config.yaml
vocab_size: 16384
norm_place: "pre"
positions: "rope"
rope_base: 1000000.0
extras: ["capped logits"]
init_std_qkv: 0.0173
optimizer: "muon"
lr: 0.00921
beta1: 0.95
lr_head: 0.00522
warmup_steps: 200
decay_fraction: 0.634
Each number is 128 + 24 x the weight over its row's rms, rounded and kept within 0 to 255. Layers, rows and columns count from 0. The size above them is the row's rms in percent of the matrix's.

# layer 5 MLP gate, 4608x768, rms 0.0888, rows 2061-2071, columns 192-287
size [116 112  80  95 119 119 112  73  85 108 104]
[[113 120 115 134 111  95  96 126 137  94 124 100 130 154 100 183  96 175 132 109 124 123 106 126 103  92 128 166 131 151 118 104  97 129 115 153 114 127 135 119 116 109 127 165 166  99 117 154 132 115 113 140 119 101 149  92 117  96 112 162 119  86  98  78 102 113 130  98 150 119 100 116 121  80 171 117 133 127 144 125 114  97 117 148 126 115  94 129  89 114  93 111 171  93 112 124]
 [152 122 139 144 130 127 132 131 122  92 155 145 111 156 141 144 128 169  91 132  86 122 124 154 132 119 139 131 121 116 109 126 132 123 126 124 177 127 173 130 110 192 109 136 116 128 140 161 127 153 154 105 150  92 109 101 113 154 151 113 137  83 101 148 101 141  73 169  97 102 141 139 139 127 149 190 120 121 131 123 101 118 127 133 140 145 129 140 135 115 126 149 103 175 127 129]
 [145 142 155 109 127 105 171 142 114 145  99 153 113  87  97 144  93 133 120 104 109 109 134 123 185  95 103 111 149 111 159 162  93 122 106 121 108 125 111 103 185  88 163 113  68 126 119 122 153 134  89 139 134 106 163 128  98 114 145 134 141 121 102 130 110 110 112  99 106 141 126 106 168 112 117  75 134  79 105 130 112 168 138 126 133  99  50 106 155 150 137 149 134 172 170 132]
 [130 122 121 146  64 116 137  80 117 103 107 156  95 106 141 138 132 137 125 132 149 131 131 127 105 156 187 107 137 160 123  82 100 113 134 120 131  94  98 145 148 144 139 136 130 104 125 152 123 125 113 118 128 143 152 139 130 170 138 149 124 184 145 138  79 106  99  95 148 152 124 165 115 119 137 180 137 148 155 163 119 169 120 149 143 112 138 106 124 141  97 150 131  98 156 135]
 [129 171 128 119 149 146 110 173 167 178 141 139 151 133 121 171 140 143 112 140  85 116 110 103 117 122 112 157  94 149 161 130 169 134 135 152 123 108 127 141 154 117 150 118  92 160 113 117 131 122 136 160 125 145 185 115 140 163 189 158 132 124 148 123 144 112 167 101 120 120 124 103 127 101 117 139 123 135 117 165 151 138 104 136 142 128 157  87 172 139 111 173 132 111 125 119]
 [113 144 130 104 151 139 118 131 112 146 126 124 113 128 118  90 168 138 143 120 109 154 144 151 146  98 114 113  72 139 128 125 111 123 107 107  75 150  98 125 158 147 131 114 108 117 112 108  76 168 146  94 136 138 101 162 160 135 114 131 130 107 199 131 140 151 124 147 142 151 116 132 135 122 136  99  82 155  85 144 112 152 120 130 152 173 139 119 117 115 143 118 116 138 120 133]
 [165 118 151 136  87  92 149  89  92 129 119 138 118 101 115 152 130  90 140 117 108 123  92 131 151 130 130 141 109 118 115 134 102 135 121 131 100 147 132 134 111 155 128 123 147 119 105 117 175 120 138 109 105 138 138 142 113 134 159 132  83 131 154 158 122 119  86 126 113 137 140 138 126 106 102 144  75 126 134 112 140 144 124 109 174 119 128 145 165 138 136 113 146  93  95 117]
 [126 142 137 149 119 107  93 157 158  98 158  95 131  84 129 152 112 151 108 145  86 126 114 143 172 130 146 132 156 149 126 135 135 153 141  75 133 167 149 107 104 160 123 133 128 147 123 144 165 101 154 139 127 123 123 105 127 134 140 127 132 128 146 124 123 113 135 127 190 185 124 114 101  87 184 122  81 182 125 106 139 134 121 123 130  96 144 150 154 118 138 134 144 117 147 126]
 [137 141  91 138 108 106  86 108 115 152 148  85 123  96 135 119  89 122 129 149 163  80 147 127 106 147  95 149 145 141 119 113 120  98 144 132  96 116 109 130 122 108 115 132  78 117 174 109 114  83 119 133 128  90 129 145 110 112 153 138 117 141 130 130 123 141 169 119 146 134 154 141 164 149 155 119 126 130 127 104 127 111 115 181 112 136 138 135 139 124 149 131 155 140 140 116]
 [132 136 117 124 109 133 133 135  84 117 127 126 124 124 108 148  99 143 139 143  91 129 123 149 122 117 106 125  89 128  88 154  96 146 135 165 161 152 108 166 112 156 117 152 134 129  98 103 130 127  79 132 122 125 153  64 114 126 140 114 150 100 143 137 175 106  94 148 127 151 122 143 105 125 123 148  76 118 114 121 154 112  99 129 128 134 147 145  52 142 136 143 129 143 113  99]
 [106 125 123 128 120 153  93 166 116 107  67 110 114 147 103 145 117 150 123 119 144 127 121 132 116 123 109 122 145 151 128 170 102  95 103 128 138 119  97 143 170 151 132  72 103 107 142 116 148 109 163 121 125 118 145 128 109 104 154 133  82 109  51 108 136 121 123 175 124 122 102 137  80 192 130 104 132  91 142 126 121 106 102 180 134 177 126 126 167 148 125 140 124 128 134 144]]
# layer 5 MLP up, 4608x768, rms 0.0927, rows 2061-2071, columns 192-287
size [114 110  79  93 114 112 108  75  84 115 104]
[[119 111 152  98 145 157 109 110 143 115 134 109 144 136 122 127 141 121 141 106 117 104 125 127 124 102 148  97 133 145 135 105 139 128 126 141 132 125 124 124 103 102 117 154 118 114  95  82 137 115 130 145 102 153 105 131 107 112 132 158 149 112  93 114 151 114 116 105 136 144 101  68 128  82 188 144 122 108 157 125  99 138 115 136 141 140 122 161 115  96 144  96 149 101 131 113]
 [176 151 141 137  93 155  78 123  87 146 116 134  76 121 127  99 120 124 169 135 119 100 150 120 135 146 158  87 105 134 112  76 140 108  85  82 125 143 153 123 147 136 119 132 107 142 134  82  86 132  80 122 105 137 113 101 160  85 100 100 133 128 135 143 136 160 143  91 150 160 115 101 127 132  69  78 148 136  77  80 143 146  95 139 138 134 152 132 123 103 163 156 121 119 144 116]
 [ 89 169 132 131 138 146 125 123 152 100 107 126 135 120 152 101 113 165 123 117 162 130 114 154 123 141 116  59 161 153 159 115 119 159 135 100 118 142 103 111 133  96 127 127 119 125 129 145 134 117 148 123 145 125 176  93 120  98 135 111 195 161 101 111 105 141 141  96 161 167 125 138 137 125 118 109 119 145 142 148 138 130 149 109 110  41 135  84 162 126 107 129 127 199 116 120]
 [152 136 105 138 120 136 111 146 130 142 103 123 128 144 166 147  99 127 110 105 148  89 107 107 118 153  81 166 140 136 120 147 115 136 119 144 146 172 168 114  75 131 132 115 167 121  95 104 134 114 174 155 138 127 106 150 163  77  99 117 118 158 125  75 123 109 103 172 137 124 138 101 130 154 103 111 178 134  77 147 110 111  88 106 134  71 130 129 115 102 164 156 104 123 125 109]
 [108 122 129 150  73 158 153 136 121 128 134 103 160 146 115 139 172 156 156 129 105  91 145 139 125 178  87  92 127 160 123 106 200 136 158 107 161 119 150 112 127 126 145 113 127 164 123 141 136 112  98 124 133 145 151  94 150 121 127 150 103 124 110 145 107 125 157 108 124 136 141 111 155 126 127 158 122 144 116 114 113  92 158 103 150 149 141 107 134 151  96 123 156 135 108 128]
 [104 108 150 108 153 121 158 101 120  94 131 131 109 144 104 132  98 113 116 109 134 149 121 122 138 143 118  86 130 138 141 117 159  99 103 121 131 156 134 136 128  91  85 131 123 109  91  98 129 175 113 129 145 112  80  82 169 140 117  88 111 123 134 116  93 121 136 132 134 109 120 138 105  80 120 153  89 146 105 175 156 112 127 115 127 174 114 170 121 116 101 156 163 142 147 148]
 [139  81 116 125 126 105 143 134  90 124 126 104 120 127 128 118  99 112 110 127  90 121 118 103 131 117 157 128 115 101 125  91 131  99 110 162 106 103 152 106 116 107 132 110 141 105 124 142 135 131 145 128 156  85 112 107 173 100 139 158 128 152 127 155  93 129 104 116 124 133 129 164  61 110 120 102  97 127 160 142  64 110 157 117 165 121 128 136 134 141 135 142 138 126 156 126]
 [127 139 185 154 156 165 116 114 122 118 148 134 152 142 126 155 114 109 175 133 124 132 140 145 121 129 118 128 123 103 142 105 132 155 129 101 107 139 100 111 102 157 151 122 153 140 125 142 165 125 111 164 145 148 117 122 125 149 111  92 122 141 167 121 133 150 142 135 115 122 111 112 141 148 107 116 123  97 104 102 170 149 115 123 148 130 130 110 127  96  68 121 121 128 113 122]
 [113 135 137 147 116  92 121  92 102  76 110  71 117 168 140 142 129  77 130  99 193 123 131 131 108 137 118 151 134 117 156 141 142 115 127 147 111 144  84 113  86  86 147 124 101 106 151 120 144 121 148 138 121 115 133 153 110 152 119 110 168 151 158 111 140 140 111 109 134 158 103 156 150 140 171  87 116 123 128 127 130 101  87 137 100 174 124 149 125 162 128 114 148 157 120 158]
 [134 159 116 138 163 147  92 111 131 136 146 116 138  78 173 181 115 138 125 132 136 173 138 134 154 166 125 122 140 157 127 125  98 133 149  69  96 161 135 125 117 138 149 129 180 120 124 112 174 140 119 127 130 109 128 166 166 114 148 138  73  98 122 143 125 115  97 116 129 123  83 124 137 155 159 163 108 127 110 140 146 144 130 135 123 139 144 167  82  72 136 162  93 152 115 104]
 [148 145 122 123 146 150  72 106 115 184 171 147 111 122 130 120 137 163 160 159  86 111 132 133 111 155 152 149 133 147 114 119 130 121 107 114 127 115 125 168 119  79 150 162 128 124 164  89 167  85 132 100 146 146 123 114 161 114 126 177 149 114 117  91 109  83 145  90 120 108 138 153 114 170 122  61 156 143  70  84 120  91 141 135 133 150 155 126 161  79 140 125 125 148 141 147]]
# layer 5 MLP down (transposed), 4608x768, rms 0.0355, rows 2061-2071, columns 192-287
size [111 109  80  96 110 116 108  72  86 103 101]
[[123 164 122 130 143 159 117 131 103 109 156 123 134 142 124 102  90 133 134 139 136 136  92 119 120  83 144  73 166 114 115 134 118 117 186 113  84 161 129 131 110 123 137 141 139 106  87 122 128 115 135 115 112 135 132 109 137 156  95 133 104 102 161 109 121 176 114 145 132 139  96 144 170 126 142 126 132 153 117 105 132 152 150 162 131  79  81 140 163 125 136 107 128 135 130 178]
 [123  96 119 117 128 126 134 138 108 139 118 128  79  95 130 129 131 158 147 141 109  78 135 123 156  74 136 135 116 105 144 191 123 117 150 163 115 139 144 167 122 112 106 150 151 146 130 116 106 116 145 134 118 124 103  85 136 195 147  81 155 145 108 124 121 136 113 105 172 104 136 100 157 134  78 127 133 126  90 112 144 138 129 152  93  79 151 132 167 152 114 147 115 152 155  99]
 [ 94 137 134 145 113 111 141 125 174 129 108 118 125 124 115 118 124 131 134 123 108 140 172 125 138 123 147 157 157 129  64 132 132 117 147 103 112 154 156 113 127 136 123 115 126 124 129 125  81 142 130 190 155 131 162 103 109 136 123 103 167 146 116 133 125 138  84 118 104 125 155 102 143 137 129  87 106 165 145 166 110 120 131  78 120 118 160 109 167  92 100 153 158 158 138 156]
 [151  91  83 136 171 133 159 125 100 132  94 108 109 161 120 135 122 150 126 114 151 114 106 128 125 122  62 173 147 123  84 117  99 146 155 169 107 134 109 163 119 190 165 123 144 109 124 129 150 141  96  94 127 144 146 123 147 152 104 130 118 102 141 119 150  81 119 159 115 122 164 118 136 136 115  80 153 128 122 153  98 119 126 108 124 125  99 133  94 123 115 136 145 140 148 134]
 [133 150 126 100 154 150 175 115 118 126 127  84 145 103 190 147 167 132 164 127 131 154 129 129 161 121 121 135 135 130 147  89 150 114 130 143 155 133 120 127 131 148 148 108 116 122 101 140 110 170 143 114 164 146 141 120 145  92 101 119 136 140  86 124  90 150 105  93 155 162 170 114 154 116 127 126 130 113 147 124 172 137 131 102  92  86 107 125 101 114  95  96 130 169 139 114]
 [ 91 119 141  94 176 185 167 109 148 130 138 141 133 138  55 131 141 122  93 153 104 113 123 154 144  89 114 186  98 115 176 146  71 122  90 120 139 113 114 127  53 122 133 184 127 115  84 130 116 146 139 155 145  95 139 125 145 113 146 137 148  96 168 119 151 134  91 115 137 142 165 138 101  91 145 132 115 153 160 105 144  79 137 106 124 168 133 130 101  82 117 106 141 150 126 113]
 [129 154  97 110 130 150 104 114 166 133  89 139 144 134 110 123 125 133 149 146  96 187 123 132  78 141 139 122 105 103 110 121 162 102 164  94 118 128 131 144 105 135 148 152 115 154 112 109 150 122 125  90 144 148 163 160 100 114 141 105  83 137 167 130 129 124 118 104 140 106 123 131 134 137 136 145 177 113 169 146 128 112 145 123  95 158 152 113 126 134 109 144 116 144 101 156]
 [107 121 117 131 157 179 109  64 141 139 154 116 130 122  74 129 109 136 131 134 152 119 183 163 132 126 142 118 160 137 128 124 115  84 142 157 140 128 126 114 145 133  90 129 115 125 132 127 168 102 128 110 115 120 107 147  58 105 157 137 146 103 154 132 120 107 150 108 105  99 150  99 144 187 168  81  99 100 111 135 122 147 124 124 118 121 123 158 131 159 113 158  90 123 143 115]
 [119 116  68 148 169 145 141 131 155 112 134 112 135 121 107  97 123 112 157 101 171 142 126 182 129 141 102  83 147 116 170 132 149  65  94 149  95 107 128 132 131 123 142 144 109 133 124 101 168 153 139 131 125  95 108 142 130 132 169 136 121 138 101 150 128 121 128 126 102 183 124 146 131 145  82 120 102 147 128 129 106 163 153  85  95 159 122 126 117 164 127  99 168 102 124 146]
 [144 100 139 141 165 115 152 177 138 107 132 106 125 106 109 119 127 151  92 130 177 126  76 120 128 152 156 110 121 105 157 112 112  94 115 170  97  71  99 157 190 126 119 178 121 122  91  86 108 149  78 124 127 121 153 118 112 120 172 121 135 131 151 120 104 146 134 101 128 157 109 101 114 112 155 119 117 134 100 132 140 138 113 123 143 129 110 172 158  95 130 147 125 187 126 140]
 [141 147 135 156 149 169 153 108 101 166 147  83 112 111 122 129 140 120 129 138 127 120 133 169 110 159 133 109 194 112 116 132 120 124 127 138 128  79 113 111  93 140 127 130 120 119 137 141 163 109 103 115 121 146 146 171 126 117 131 156 121 150 148 130 144 128 161 100 164 148 117 119 142 153 112 129 123 121 122 142 141 119 109 165 132 138 129 157 136  92 102 142  95 134 148 131]]